Each number is 500 + 50 x the weight over its row's rms, rounded and kept within 0 to 999. Layers, rows and columns count from 0. Numbers have three digits each. The size before them is the row's rms in percent of the matrix's.

# layer 5 MLP down (transposed), 1024x256, rms 0.136, rows 946-1000, columns 0-127
100:525426481518534397496439468496501476514481458564510501504556513441413553542462421545497420468548481426482469522421547478493394474439482523523465479501565544465466410504515437574547538518563573477521497466506535489538533526471571405484566547504509496490479445527462472526471554558521503545504478520441465376440486552522559510491437549533545515595417440497583499428541479501460543465517
095:529562468426445476476433539607554395472519446521519423515539519495427444543515437567468519483529490528494507527460473518415474517491528479566562589584552394497508595445544492444534476453514474465576474519504620502486518505556519448487487491541395505526496557542473445448454503475544433487572457449565517450448451464528466431414455535507518508553555431500522608417529498519531471517451
104:547509492515521549521491468491432519464513560469441475479549398546522483628496352596523541493445374495406452543487371510484510499487563410543550452418480442531454529490470463473521487494474563529465489440501482527541473509476451534474443485439487503416578466439590516471560508537522526496358465549458550516540568476478499557503434477519474478550534504481536490512432491594495517497598
102:587557515518473496460459506492548568550553587485452496533445425514526431553442409556499555462538495503572599402543499574526575530456547527509418509492473509486523445396507545427506495507540518397568516523440517518516515427580449486529545524527465419513480505472480555393543547561495545491470579521453487518451451472447500553466443524449515521573503468464637508459548413445556525478503
098:456511432389409541460519479490425441584518444444511480578577492531573559560495452506463503431549439464507460504568442490516510514494484461368503503505452529510464527513530501475484498541409468415519482536486562528548452504555439468499567442548503497505433495536484547499458489579527373505474398496530520407456414580541470481435525471475492597527437481555505555444601469576584583405548
089:488492519498550451425461485496642404515534531473501429404483480520472472485517462442419494534462454439587466421517486483499574538440500479496464476501433485507572552499446492487444478558595445527492530539571484508546465500428521532395473411528534460492450514570563506435486480558459542554540511456539447519530494466486542503526546498424479514538428568585486405556515472560517365546470
096:461533444486571417544427542556437458468548494528474437537523543497522508468416434514530533530475492518555513505476433556489458511488505478386568487486534509562431500431479598408514570442496461488393527436516601515415496522511553529514500501518569358501430499566573513371489581518499479506517482414443484489554425484452466530488584501443538539499476510509525527471578467546417513480515
103:563442400421483442504511507466534503497454530445621510492485549523511512514501477438557415486497545504521584473501454568497546597487507569630486500572546510563483451540486468455496484457477531556496438602438537464534411494489506447495473484544385492467504449501477461505473488438527523538540535613477552550451520485585513593514478532495548533563494430647402533549448521590561403469519
104:472432488522542517372576581394387472514540521489443462468438550456545434541483465455587478467468464527534518551610432467490509569425496548587513522502422454524521442566565547544519593524506550559538546433488543566507467513498575485478543437463606467517505496488432489469571582482491489497520546560539490531406435525436461542499519537497527459531552432563461473511518527403582490591435
098:560472541533468554497533443425485468500435480463506487459457525511438473429462486473531455509584489468554498499467544480466537514589459616464420512511501461486513455519488449453432373505588488465532493493476463548521534465542497494485393572469475540555507522476510539531446422451578501442382534485464485532482531545500449577527531520564518547488502453510511529538543429547439403519492
103:514467458456503517510520541551489440529501444486451478414538475448498642513479467462513481602480489393498525489540461481512445457599504540450517508520533549471482491476526521448531501362535554502645488520469525452511438499563514539526497446497540477386457436435390509480528429422437518475548477527497538522418545532537408491561549446463461527429521490444508482491551434410476418498498
100:537538521518476405473441562444531556555453375506514621561504567522437381480426500487480493462483510520437503545363481479498585495477531482472523599557492530464498569555513517474545485549463521606462383422499450460537430487534469365535491395481672490532589448447484500527480464447477510479473473383519590545476491559493508427491451508524529504501549500477534541455495516448462586488458
092:539618463476452438478506396489367457519539543561480530476508588548510483424371525509601615457548469457501493512494485448457498531489542491554517524461517657588452458568423438503530479434573443368447521469475479480528551493447494429484521564588517510488465528528468473538456457469459528472574407556485570459540524533504488457489457510538469461518546560415446483499453396488506518500506
110:469534490404510455466470537542535488549436501501588579429606561444490431457494452449531487493410506469538495600533425552398437444506451524480549470467423489558495455466471571440420491425471516609478516590485506465475589552518533537568458432531492608498454561495424495496458500533524427550538453577507484493470408505524538451490525420466532539502415588531448445567594435487510500482481
101:551554506423547661522471546559579448515549479472625410424494495481535479447489406520405455509544549541473483591440497569525512503494481535504425484476550461568513393511591537636482555528506459414514479476531447513466520544541458543559436436429590552499426473412512590531450478506507502464457466503480561497442477421440488506605595461539461517543522431419466427494455514502522480499518
103:452504411556522643509537451521561465497470549518513549511616503486560490508524511474515441459587498553449538426537464458435444439467506490514633615486474581466387489571529520503619477488493580512473441414457473473491529420551520554544503558573457528479556426420538544445505421513567498533445475470605467529432499467568521473454539595554539473487509527478519471521459456494618525491512
095:477539579467502449512551512526446525578500452532422467531398572567520606527539591400549518519544533602509605442451379513513490554407537564495487530510454507496515558511405536506424540405511522427478440487433485527430516569500617582520552526517477469582493462533462544551436475522550527490581504489393487457519448506382549533523387534535528427418489564534411539513540515488486572398475
098:584565516415541491497535487541516576555479573530421483499575564395556436515505443511554479464491534494497459477527468441499555562540475508626502568441545539543490521499449539512532495529438399497570366452488503422487486411517495490455431534448561459469525554525515547564448490466569552483453455489431497475433513535519488454404545461501473448548446495448476469475509437456516435537544
098:581534523579420425519452430508434513406499500429515518503472432540461474439508497496436509487596529505586469503518446519518516458572480435491457551462556560562501460531467557508517515537454475508438539445532531537503455523590519485508524536520501440492383537476456560506513530557428496430521500455551489516534467454586598540409395448531467423479544453558467585497428502442435633565531
096:561464520536469443480522471622509543506470439495499504517461489554611493497490496513560439604529410429506411537493484485577483444501572476504454550590418557453477528560394587535512536493534537449528440500477535476557366555502500444502539448505456541457550484524601423472477436454532435439429534433519493506434463529517532452524483469541407448402445443510626498563499570453424545547564
087:465384450443562570533550481389576550531508502477493553598445527527495460448519515532489513596529486491522518450484514478542451518513515584476493526541513547440470501406577409434488518481529505480463568486528571525544518642495537490455541426446441457580542515479462502468467533390538543555524536459455493454552431464423497630503484565581543533493538535557432571572492527479573499535474
089:396522436449461539507473504401504533447426477391475483509536519539590515573486487450508437500560476543606541405535461457478453458496444418469400494481493527547554576441491462523491483518464425505378525497538414552515533471499562491481436347544574413457563609474516469503480486585437528531515536493549520573439459486506523602561468538437568500522555548494504467553532507454467659432567
089:528417514573541495564470449570456520492546456561490434611458415547444497450556485520608437455513539540479526428472483574496566455460522476512529511489523561476459523455529440455468510473410526495476413484501519524612507566496501575601493554498474451453564417469560533507469481427423547489494502484492523499450554533526466444522451439537476455530380490511480551478451527517505454569425
096:473511473453451472483520537466502383438514627564519448540462488556467538514587605471478565408570436471464452494566534440571395525403508534485513525453431524453580455465540464503435463439487451486490548444529584433508510516399512481493430484474551504450574531446432528436539487526498508483511488493479510500441561500613457594505395479497485500520472599558520497460583466548558501470528
095:490482496538431506586448481438506495510494412524560402403512461535549514511499526418457562540485476463564494443467502453590469537476445589457560505532456637436561498571490456601464485489403504468466486404551502555484579436483418494572489499456435463504562494427506493553530563495522509581545557521467568573577535424472510482474508531579531446482453503479500438506528509588503524488501
099:473427457509517487463397499490588445551527522489554502477554557481450549473544587474504484507498522452577511545561493487511495487445501461503530557563580513444510483419513431517520526524419548473555457496512530547569465573538489480556624498531482463469467425424435547578531484551404545506451438483405532456428575499449417386528504519541491604560486446549409523501519518513490516465529
096:467448509668638432590478503567514543524415474523493578558476487513526522446518412447530440485471444421429512548573523501493524588462461493431562527496511580454509467573626544582517496509486488495502476416555512497569463550545410436531559530532574419538576487480428502570564381547465517452501488551542381485564492435537554489459501564508489488486576549510519523558478533512526425501434
103:549500531538537509540507526400479438495493531464529513454495451443556515480550502519497489533510459470609524486470579472439361563437537526566506488610441578390508501497491515510515540517526528722509438498498503514516510509511468588463454463474480480583471597486523535487494623545470588517542495509469461544495581494448425500462574552427612502479466549538598503455434438481424529517535
091:419584556556490494528525512519540573422567526358534416567480521475502433515502515397488516493493500489542496481500483496574584515521492484545555483492511617502442555457504500495383462476455524468553527468475540458450468501560525379491434442442517480512504539499500428514557427520429455462496558515454577561450390606473470569478442397494465535563417573592506590444467439440449588438497
098:529472533425415452548486478510486526425499407475503582523479394509516577493430470530451501530452434508506513436437469462540575537491543436490499426415539488561520528484483419566517453500563570509469565462552495545501519448494471492567522532500500451555340461477449516512533455436503476540536468551552452511441591466450566497587442468531516473550475504499506586545530551365491425603473
093:472568494530524495528512546523486501524489609516498464583509489448475455502635418496448468488409427495535492424587452517385489500533476490446551481497460550531484496524579558527462510402522476499471377502516553410513468441536491609512567547543472498558493566490436493491490441606450546487605462464434489518515422493547483494462528478521413516496567589443601491506472552438482472497555
131:544472526492514496530415483570433410520505458521514423520358476456519588498449491544602550500443477516462493463492545504605419497540464528488541557463514511456495490503506482496551596517507533509465568507493582501444456426494634398463509462516462475489567438539505382482506453432588459510484454590511486517541546375414523457511600506433590507489465521501458483505511468445518543526469
095:507472515495551486427431484500454500470543556406562511523483533553468503476496499571519678493497463446457546474476420372488442511478489444444626480497528485519496448521480586491519526498575589540466500490508506542595546577445525481499540474573527537603533532496496538485487453467466465453437460579451364505481530531536510502507539536462510509422442468490456468555497549486493424502553
098:468446529502534570427464594420472505460482532519479569488438475532590501489490442527491421509582566591447658586458532501560595333521598412543504537550464420478535605502478508530463529446518592501536542547484462532500564569438551573541511441489504529496522502486515414429597543526502405520489545508496436589580532459605484468495439475468417543447470503472549521469533542526515543602491
094:449476522552471539515479586561470452454534455465519555523437517530515603571424472488542455559520478486499538548607474483562490408384512560470563505464361614482546524379543448522563587487621466544462467527469515475441480447452530566385545533567508553530557648557472546466469495456557547610513479471541565488463450642454496433518554485558517513477489446490470508552479547443490446456504
105:535636527577453367510551472423461600476562505526441613468528458495468518528501477570463482553500445495521482504489500525580489454478562502572546473549465398505580494498535587485439490502395403483466553497478442585523559550461507518643479478478518480464470524466510526458489420433488563461432554583478435537482362462494536578469483507566463436495504530538497437499498472512496513427515
099:470531536427451505560436433456485509514490461491597508593445517466393506426442479489506513519478526512441437509464473536483430492560416476574540463526545498547536509574538434469476520444549504467456445453396536426502467568551495609438454542523507415522518468362609492493524539453559496479481450534497443532571434543475539503579539538605498489532494544538479509575535454489435545564554
100:494528506484481478510521428536450410537515437390531505509410488452510562522506547470535600534511552606420477483513499517446554430488560518508521531532465501430493488475445425590419495488471491514459533556470523499482512475601537512530513474380437455466503492544523402468443520560478459474502431472596557479513473502629515544540560512513526549566520630573409502457392574539550510471601
093:545524471559546408487543435443461483479429466466492451557460445494594546471441557500540507464465470576525445483538492583548452486448470556572514570477505508563560495499566498438604565515610448568514468515557538484542578511516492492486522471536457527495514452530612418547433468500491560578529444547553577495511452496556503464584557521497585420465453452490545481491402579498544505547426
097:498583537550434544459464553491369498498518414547428533542513488534462485491513552435394492478493435464490492561522511481459542447466507567492503502528519572420619493436413472481470450409451492599518470503525583588478536584453530586435552450516437424440483507574480456487445489471527481491520377603452447524492471453472534501475431556458479406473443435541527540526541547541521494465531
098:513443507433513493560474535538457543470491555510488504543552469515442505483491542520405566512445460573554493485439453411462479458567505426498455488494464538498427556426523503515494494479553488452448510433413587561436451570564538496543442395506511551542421477519454441474526482556443575433522428383481578530536479471547441548539467490488511558564574441486484467463550537521458493460468
094:539536504486429449476465449542452380472540398556488544455441514509513497602594503507542486577512492507389578510556417524495456457529604586494603476504550476453593498453506465499515452469423446483591531540607573476400488514598465503612459463478501496558480576487483412520496401495537429483553479493492501519553453466499517497447493503532492498533550515505499535548498451570467574461552
092:516572624410473451578535605515534491607490477436523525529451551488511481470526505451490500496475383528380555508395440572425455531574525548523488440547524488516549509531481472570500425515507450461506571475498517447422548507561529483569438503459479564534552449429532423486547453478503525509473527493469568518553552459553509579523489447456447536564387547481466494511594516539435525436529
100:480490535606569495566484575466524518465547574462422523552517516500457563520480594508422537453599472566495573540436364517509550427554492531423474454505423500495534469449521590480557456451487580542535556522562527475554480490465520554472417506504548487519577499596504510539500569410584538384503529559529522514464485471419407543546482481567401471439525507533436501509458485520441408469429
092:518481431506445523562552433510370554465392486418462488502476460502492475452547360461550448500518553527540463542435534513520535529492508569487488536562561492497551533490531451537504475586497471470527500423475425527582514474595472479459579429509482498475526527511460501463415523459420477603502490557440510500515462516423572466506514475552529538437488473449515442497497523464574482512491
113:535535441576565523542522600476464529541508451528511482419453432499481494524565481490505510597422524434541433450502605548540492544410526530466575419514430508545460423423534428418435446566600450568503443462492592506478473352477515450482514488449408526566485472439518479592554482516560449391472439519533498516468471494512446611446435524514461451523500476493448422553469486476435490499529
103:452463564505471538522493421493482589535576415445508481463445469417575339488522452454488449515565518553536578481466466496502516483504498535560476463547502565481493489505422503488451452515520425463459464476465499493556500526569445526573501497570592475441463507477569622565552528485486555530531534421542516468560536516520505468479539538583534487496419507496510531494423434511400578459494
110:513477448389530495416459539456458593500413432454418500560491512497570538585535523536464575532480552479504496471577496548455480488407540491522484553477518423427512477603500532467549451499498536458512485540501504494429524448480425460530481486463461455449534478545451563447424456586554446453562484531530524496555504482587401479411482581514477403505492547536542577509459617470528504506519
094:442517496548514512507405468438456456529563517555458570562427509506509422566588533486519444460485442484455463481401450510534508560522460492461521465451503428481457505495456476479473506537389511508497539434462565598547478452597499540477441593491579506497581580518502433515462591553412455617535506505567571448490497628556521433538631537446451511487501640510513394533490492500576561542510
096:461516478438538462471435428396510551419500575475436445501510507583447478473518516532500560536468589476492444495359513574533545468500418499498440410518565480541426401462508537437539480458527431504477438484525457467530591474499533497525501562497493469608423578474425561458553495562536479594456464598445447463587496536439546524530495458461546493612519513536570499469569588539404506460389
105:540578485473475419461517495455501480505494503465578517467576529478448419515590438465533453468487466532438482463503473557550411482452450578528387456542486508552600440525473493588575566500521507471503522521504486493485466493488474525449615542352531386463555503475493504502403513390565483525493491444497623537475453516574449467514461580529464567527573589432541538474574494494554570573479
096:412468449474478531436611517545547533559459543523489532519448534439537470493528389559482597469529510449480521461466481434542493503484639510395550503517498549520531579473494416538595435384624469525462532559472501518531452441487512512432458448472460569408531431468485479495571544530479444607537518477469557483487617548487371466448464506474584503522558494541539557590442598433555445546531
096:605456555425555590494445458505452381422563479491474503427611502451453419455564484507517442505539544457537484481562505546396536486471442447529523500491431495524415456523400497541435513472419466457490536473435517569484460461483480465556502452527552443509481502404433445466528425534498485496470526554422565483477564513466542406572512539501451525455548557539476497584569555609582522462475
095:557518536454481496472532480464385533552523590437481520471562543466529447488505505485512541455480522395417452457495471519479599546442518552479442475481495538437466539475547549567537565463519421448536436458518531566452391418530434514492539532578466453456485430461485545421427446520522461505467503454543500556570551625440439433441407560496474490505501556490526469551559459510481544523519
098:495533516457511487420425407520494524484472444556496471489526544620508488491447480508610596504487599553466481538472466584468456471520472517453514518445461505464497472565468473511449526538465370505544426504580498367569487400526495487481486541561501490468487489416515551567536561547466524481430477366552502455546556507459474530372570366515476562575458457558590466432520489495518499421479
# layer 5 MLP up, 1024x256, rms 0.129, rows 947-1000, columns 0-127
096:557518530480542485506534466492510425585510462508454581512586457525513438502474509495507471502486481458444423541495484455592570448487430510479452484529578561513480494525447517593474464510555531489485544491496411522489485405503508617517418562535459441425506501445560515566556484546501451534446474509480400460497470584523470507471517535492488571536513521545526311574497508535407480453488
096:426530551467490481502546468587530499538459459456516444579557469461514496455447579453498502485553551540509499459443552507483514480466501529403424544652472570539510501526622483612583463476564507495490573515487531576468493573447527552569540502537562453570524472580493392495453562503490516534484366438498493553508481446583552501583489496432545506513513462455441484526387516449501360509582
094:438430568513566449572553497469425491457447474449596484512516492534535541515490607520560511533473481458439598401499534555483497515464498434545402482545544564550380486567559540471584446476513488484477505544543472491483525545551445472495520511425459509522510494441396447530495477562372413495502523582514408471474428388499544429509548533487567447541551492518454459453522505512562494494528
105:549514589542554513532452508504520512443486532491469541470453462498479457461488561485557506469468575478481518457490574497481506541490538545516520503480547488453493456525413551431448483526593472630398538457555431439486570585476584534533432541567490507552585597441545459423480535478465564467600624533438477577514533495519517496521482536508441441488548565484483507507441487397442350592448
097:575572495513446567569545555512435557468387447468503486625554460485548472498436521523508529452554548560392472623525557463431457409552501502532554501586557466451445492444521454518494488484437534493438551559369539468472608439542557532499435569464515501506521493458548522487496549439481510556423438526437550463491503517513475463478504532538526512438563488435530626514457548501499544506468
099:501455556520365574491540453480432549546455499443476451460499529460410465481462508557407491509544422429579502475555484408552543530524492497433521523443493596450538530517502520455477483480503532574476609528522398524583475546477462478484524538535482515501522564453453516595467434526526504459510515574392487546432543440502505543362488492528536394508480429504470556522522569461565494507519
105:530544485437551615559530600444564460584436515466501514466474562512522358547604465482573463426522550491498483562611565521421533476554553525446519553531493448566448446442517531450495530452516498501520475521488540438507459482527431479484527464486445469543484508471413540487424505498469483554437524579542538502457502532556587543527459581498564583580516462559478517534461451474553521516483
103:442444462404461540549497482463523574527575457575553384489428549457479510614397509588490490418565514398450420521484518429445465488595476463505521529541511453531440506448504425445600540532584424431476504555470542483468516490495603547570466488510548585515542416513526505433496491532517465626445489421550492581481494502437452498542596367452553528501582513535552545496442431528469431535460
094:462501550457536405492515568500439548451551474571504516413495428411528530478607500554545502479490446559419431532467516518594500525411494474467474437424497538548517500445595519481492537493358544518442503523485485482504462488602499473598542428517547423417525518542486515472439565519531497547514514494485416467461460479491552506497532487557482490438428502523507413568436483464457472444519
108:546525572454485437439509442439483474508458573535524416569484611469450474531508536541544405362515502524570435407506491534514456566535542447546432487497497508497514440603505453526538457562405469497436500503584484519437428471394482435539455453503538591506496417526577534523481506505534461522521545460499387541440446519468608514464476542576409457583502535531424531544465544577498524437461
101:502460456505537444476585443497492501503463595424514533502512524506566653485471447538473543537521552465408481516463544473494471486531455519579543486534503483563477495439468591402523521454509455439442525550489454560575587518545443611499459606501474458430521580437509500609529489432461415455500507571437416475505480479532525551543466398513597500387567513456514475572480473483454463470533
098:536402478501558528507557554412649495425597426416412406514553507474513499518504498576459402456522472555478572467590542434529496467514545508442478450522481418463546433484513529481497422550455423502618530520540453419507451419518505549491527465446548507577507496447440521496621555626534416529472542447450476532477483554450482460559457584560558506522485456458484538494476568389485519531433
106:414534545422533529552446431572510508564474540516464448406518545506496566421513522543546554452473493548386516553458419474463518521491530502559428509449523476513423449540539510559492475451488517424498534470432510497428580491596503588470513559505494444506480477545505604469480460552522495532544456500522527523457439620501462524484450395543496532431519594506475522531539436515527438546534
098:494386415490552498521434505461496584403443541556507515507634534536563599568552586500527490515497487516570508497464484483466522494579520456542537560532552482481537445480479526481475448503460536573480523506462602621481590485526505493376502626570542490511406477508502470418474535566577455507506521510493498557535516558370554533465456426518419556441475429530568457446502555481559464521411
100:497505535478492484443436521456579450519524522516455451507558444487386505534494495557514635476544539542549485591487487474460517529581480453488410421580442409544489526521540419612511452514492497422628461401374576496483463488541607468507513484461538525519475505498505473572498438558445470536427450417444510525542520622442518560525437512477510521495464451560536464475528530533494502473519
092:521521453470491481488481547545541488522472499488517514448548486426430453450460516603490504519508523498612383581484587464534534453529497414457412514535553516526523455479572511600529528515513610453539531512482574501546523365526492564346556556534492505425466416471681429467614517499417526552414551509480484485499418498529511532517498449427558544506575492459510482479494455461487489548507
100:563466390509545580510571544460529505566562550502441458574493603539573508444527442474487526541498423542443497428523538429622560489445478448469567496424423546488600386425515473520451421566496487495561423539452419440548544508567464647455533511532518481563552527460494612458575468389514507532475516563492579543554539475485585463567502625515453510467562535437525458496524472528506504472515
088:472478536483528570522495522498444446517477610456536516594485480412531529507456504568553459548489474525470543379530577478538371568532468465577467477555509501494479451555494532448529488574465544378596442428484584517498544408474455457395454461589409534475469438398480468506490515502560525510544488499481481475468491411495460433463528469480532532450440527456487548475488516454410480498512
092:433527480472583556512565500549561495461522569511483422452500533492530533547548540586463469493550534521531605518538473487603508564529603424518462463420477509543467504489425394441488456475424459513446474652491440470463518494501494562516534545557500581527441461590502550524516584556514570523499499580480538512559472443510469398557484479553522510476415448495466477367523553486447541508433
089:534471477555468488580385524486466533498437438390470555509493514571489459546524425527465451451417462446590510585427438522547497473393420546568578445604544464504508578443481446540579474417540490463604512562505452429484532450494456474589569470548581523472433531491592572501533510519480468448411485622488547464538641464587484394439573489516463489472461471444505440445512577625564468513451
090:581443500497491541598553541524547565375433553453439508488534456479516616561516495429529600448564559485542461516533510442475560457566502511499453451520481526503460472459579555555485464509571584425464482555505507498431383526543479514535527546446496483504444537532398522509496431358474455503384531448488426480526577523504441453535487498513344568460516484490465530552575490508552534533574
098:584558530458462573441516490484477437477514563403518572415447591509534502678519504551531535468514581479532433545535544431537487551508432523463552453523473503526526536500433525470516524530615497514523605518504521542455528440512409480517475506505517498431509500521485530458468517479446471476605530454501499501509486394592493501413473521482550622499642441508531372598518465521540594471471
103:512479496568572521538452509471567570584471502513520527515513501415593516465618446488531513488478433523492534527465560415450554579435462507604506460501496572582456415553453531506470460475579478546501498486538481466481543459494460546446462566504439549522441529504549463528521501532413567580451516497446525522506404480529478536586574570483511537601479483522378376536407551533590522562466
089:479448479520506439510469534503455529448520474456520498575442544514499521419548515563378460519395563525559522575444412491460565579477419460483431550544488545462554432543408520575528549583507533528616536493513462480488513488453507524496478484551525490435535496565463497464483547493454493490469535567530402477418558394514485477583549568516535559506479510519479518531541505503469483481603
098:418585512518495529546490510434461589456492539453474521431532465484500482454494566469499482507461483437477501486523497496548445546427475460495546530516456495557545541526600549535517536489478556559457512489556449480522450505406535521501458449453488498444569478627648632592431533421671451519475511438425529600508453391532488543492415505541482415416458456428503513473419535557565516529511
104:413501484482383581495459485494469518464457521584517472496483533584402492437431484503435541545541555530625480542440536502560474410554586563494456481500457473487474522514417509381421528425510478492450507558534454477385523499510525537541384537572497535486442431542565456391496556473499504544471578499452547499500474545415466483495483461457511493452441512537497507484517608551557579453514
099:548382510541474490450531598490523471564578493485538521473515520575496561453501538505501524517479575583535471489450481556618489441475464536414445583528459517519570590526575454514527497517538509450536533549443477453513516442450445390528478513493489480431462430526545396589523440393466502486619382480457636564551467490526471522507451493550555501516507533550491425477609546433490501569540
102:537475435519491469594576475537509505554396559511520517442515588499445550552473489460464455489554512489441465428571531491487527495594439481539635457564460520552529427422506528510592490512549502521461489521435385501443514521519514595496505548464541480551601483474443509601538556423481580609415545463489484478544536470528411472462516450547551525473477473522531531534414453480514565430452
099:422483524540544490488477526490491512497485595518428459502409511486501414516540511608498481469506535486468496623568570583495521544517444515530480566573489472493502492488565550516484553500478461558498441511456476459515408472463524582488471473508526540399631584462498586470459506482597581509482491483418493520483462506547432590452554517493485499551503455520538466444435523521425575450450
097:411435454392464511461475368577474501517499489542525554438429473413467520424508433544493550485455533418498463532425533493541548588470453542546435550469465471489471465580448624567513497558481478509496370521435536604434555493484555451546522493516547433464515513420527395568488490511511456495456494558476627473497531497593498477449543577527547495500505515544506532514584477626512477467462
131:488537515518573497497448487489593496458523541500529470497399519499435458432454436537585542459470557576480509435510520488582477493609457555488520582469590450495524528506546469459559535548572575483419577499452569538474540417567482439459479490585442436393527453512450407435430495541532541462514436618529518561593504516531479379551544527485504588511476459541444526519411512413537463512506
097:527504429538513589571564477539575493494455435537517466545498473498507528451539600497577427571497565485419427456431563530490524493508500493545491521520536516572512545478562480540408520508512553487447458465491529527504570503480586564549474446475431510420526510436514534508490398482372496508505618605530574436533468538455468485545461504649559561478487482516551484513451404515456589478514
100:482581460499443451510483523483536487466468545594439534498568447475407420439499470589405534443438564503425513482572523516513396621454459483510573447396516496549489525586526492423478610492444519524446591477396440469595538473554466518403398508511525550457469488468566413511532454441476531494454481499484517521560564524444538477564488514569498487523503457545484550477517534452549512380529
100:574570512484568475544577437492520530545472557443544419509607456526415458418499542488507618493475572535532466497511505539408521517524487469423541470561618469408542468589491678463439455484429457511522541547555450546499483535539516485514527505504501479487544404397495459566498527485519410438449549478474505525515527405450466616457432506501463556527465526468538536528483506601493489493564
104:571533451509493463527543525523517481512446480497502450615527522509528484483544411528606497521550596545475520471483518537568527537437443440522479517463512471541458514536476633472529532471522547448551422445424446445519511454528516521466472428534494523504535520430469484467588513398553387505515518416485551567434478600499439522512485509502567503505575494417609528447470603547498485432510
101:577509429434446515500451451532502517496489590499514468526491590532595524548421573547536508486492489489505460508404512430431481493547493459449410446544488568502498412458534424554534498594518512545504665595504542505461553504481514435502579563644642573453476468497454503476391585418447472513462523463568503481512457375500473448481552426464519494544512533434531523489574497451498558476513
105:564453496465584414483520485526418528448505602495586483458653518524434532408466537508462464534493480459512464468425589516565452555455516501554472468484432520604520448483545563456511523556480491494501517477472467538499559510499536502538516525484550502528440539409513538541566491568564501398505519551475382503396460476472592527436491477475451571539581450419449443627549483475532490493468
100:483549452551411596605509593476513451481467558476525597470520544501446458524501478502418544498473561446509504421497573521519446477486490535544436418564473553472502401532481511556460515609465517483389467533475496530476492501558437463489557574480546443577485534482413536439453541499474524515529485569489417493458359509442619568432458428458477538538585517518430443544530466570437568489518
090:571414434517480330489472462504542532408504533481600495474415458499574518533551410471492527582492568509488423506492623596552476535505609481492499456498444526562492521618481465520493479547518551535543584520445458507462533383433495411533487651513553532625509545429545569532520518541449498514504502500562577505405507491457508463536506495485537556385479548519437435524455521481492501481474
100:408547557545449582518473514576582609500412577456561495459483543460445470566560573498565522517428421588479656435539569466514443502517546546435505474406565537547514448460532456575379500524565563504453477492456407514579400544473503628521557494530524531516550503538480512466459546511435486464469561453454463539520520500498500520589511433484559520499528531546479571499493463521472403517500
097:505576500553563568528430474553554463496523488540560596514489493539505443524577398587441485604447551437565583518453443477482472468593528534471562512489527544428478379439516480434424415432565490558566451587482454387477450542573434562441566505488506479515420550523449517470523414490540489477429422547492528479429457439420498525582568566544512550435553474500433526576442544582523436414457
096:488559440549524438479558431478568568366492517471508522478438441538537545607452534444484463496555514470491507530559537525523493482560443468490398514413445527575474512530475499485468469561507495546540502540517482495471546465495531509463478524511484527446478609445535480624510451519451442497512502472545547503475533489515451561463529520530553533402462506443535480438558525513506478567537
098:516449455518511551585493503423514553520515566508401522406401488473373498383531485498463509488513526577472592500481403436549500441443455533547467442426557502553547628467451514504519451500451426518400414559416570409602446440591455484539468498533519507467514468504415502523528513544528459460578521512488457383474493537530533464528509463445562481438513437446538571554571526565471512474499
092:511542541524536501433443534522502414506536541541504446423447519556581542596430574425480477461528500524469627421488492470475493530528490443516533466406486498464455473554511445469461548429529548527513505512446555437478514502465597462529493534513499440476428498356540460484510454552580448436415522495576483518522594538492438535515481424464452533488608550567452552516541545484482534508464
108:504509355453480513518535446475471549543497543560514454472495466485463481536481491467572525444515483472481491461611556552519585521539534514557552405505576475457480450535538468446450479538478510540476485503548495479492596494479560485550569500465493477530512595551532503551439583494539535541488477487496454559556580444501535483611522411507533417429500481576505400478508568469485524559432
102:497541480573517516619481493510525444517401481532504584552519554501507459487449482433519479492425547497499525549517525493548546515485401538464408484475517528431549494456562475528507505513488476580447464455505545473522428604482528386469566467448486605516548423474469497500487449524436488469430480534452553445313609409507470466453570488562514451491581416507473536462532535530479529562539
109:537502475440521515490434506481452452488448511589438492375570499537447415535562470543504485470495630433597410471529510557448509455609411564507535456529490465511461478481439504520450568502573456516465588454385514524541513471427483488421545547511506448553497498485472572464486393501494577446508466510475483484415518594471506510457496482507523498487437463450542508415530571447508578430425
094:487463570492515505505496582424487405533471473469518492568456511511469500432489493582453538403512453589437544496582555526472531548553460573462557511578574535501462437495495526462531453490560535544558448505538470510455555512457434576466507422411453587468497465542482569570517493541516423582624373438487512548464438398584499621399424549511516494507562467463492672462458436535601404477486
101:543535553534478488501583536522544388526428441603459507469531484443521480431418498463411451501569453481498509533581491388495427510473474508474513520473454504495578577511540550548484402421438480470543476535448511545444462554575465524464453537529513536456496414557448535522515432526463560424560413423425583517380501469591451540510518471525436552434484425472480471496493504409535528508587
096:483576530490419540511477561476426496478613482568505485450458469487548544593464539556432579448530483427504495537468525554484594453465495500584548497574477529504409424433404518496515495494455530452566433391518451482489480493434490451517497494494382499552410520560561548516543497521518511420479546497520467552540495542469473425428497506474431464434491531551415489573594471489428458477429
097:509485494522362516531474450481502503461465506443445491533546444470628464542514582377491470440491492476545510526551540544533471455544405571554437466469492502454571380498508558413483582533443511448480455449523559546516565506413473513583521449501503417520499531477551468495411433477566593444400477528508474488455489491506608508517427463483489572573463504550428477410460471563481559401563
099:404538458564434395573542531505577556542465506462524523541417556489466567473478420537497486517509436436533466520484412463554419484491579423439424546544519479460585578480514617505526492571560576535518494459513475418536529504420525445436511571461501420481542487458509545521523540518499526486550519464545457596505455529545409593548543368492491501485491404464489476516431487480553462532545
094:510518434484543550497535460462589464554450489408459519437467525549498492562484492451521468523573621469539510459515474440521422491498473447517570549428566385514437535453548511571502519598403476423489532498506421463537425542497513558512502596515538526424542482538574537478441549475526558529424481511467502541442433522444548524520592444500505500486488625476513499554445533532458591524529
102:523419612451559478544470407509539497580510523519448458538520544470433428471434440552415510544558540509502461475506532549454568514522554499522536438442548390500577415543530475506451473516530454541407574549551486501573597495522451533486531545438502446478533527473439475541489476552442485442569414536448490484512476495498417505479534477447443458500541528448480626450422535424516520526438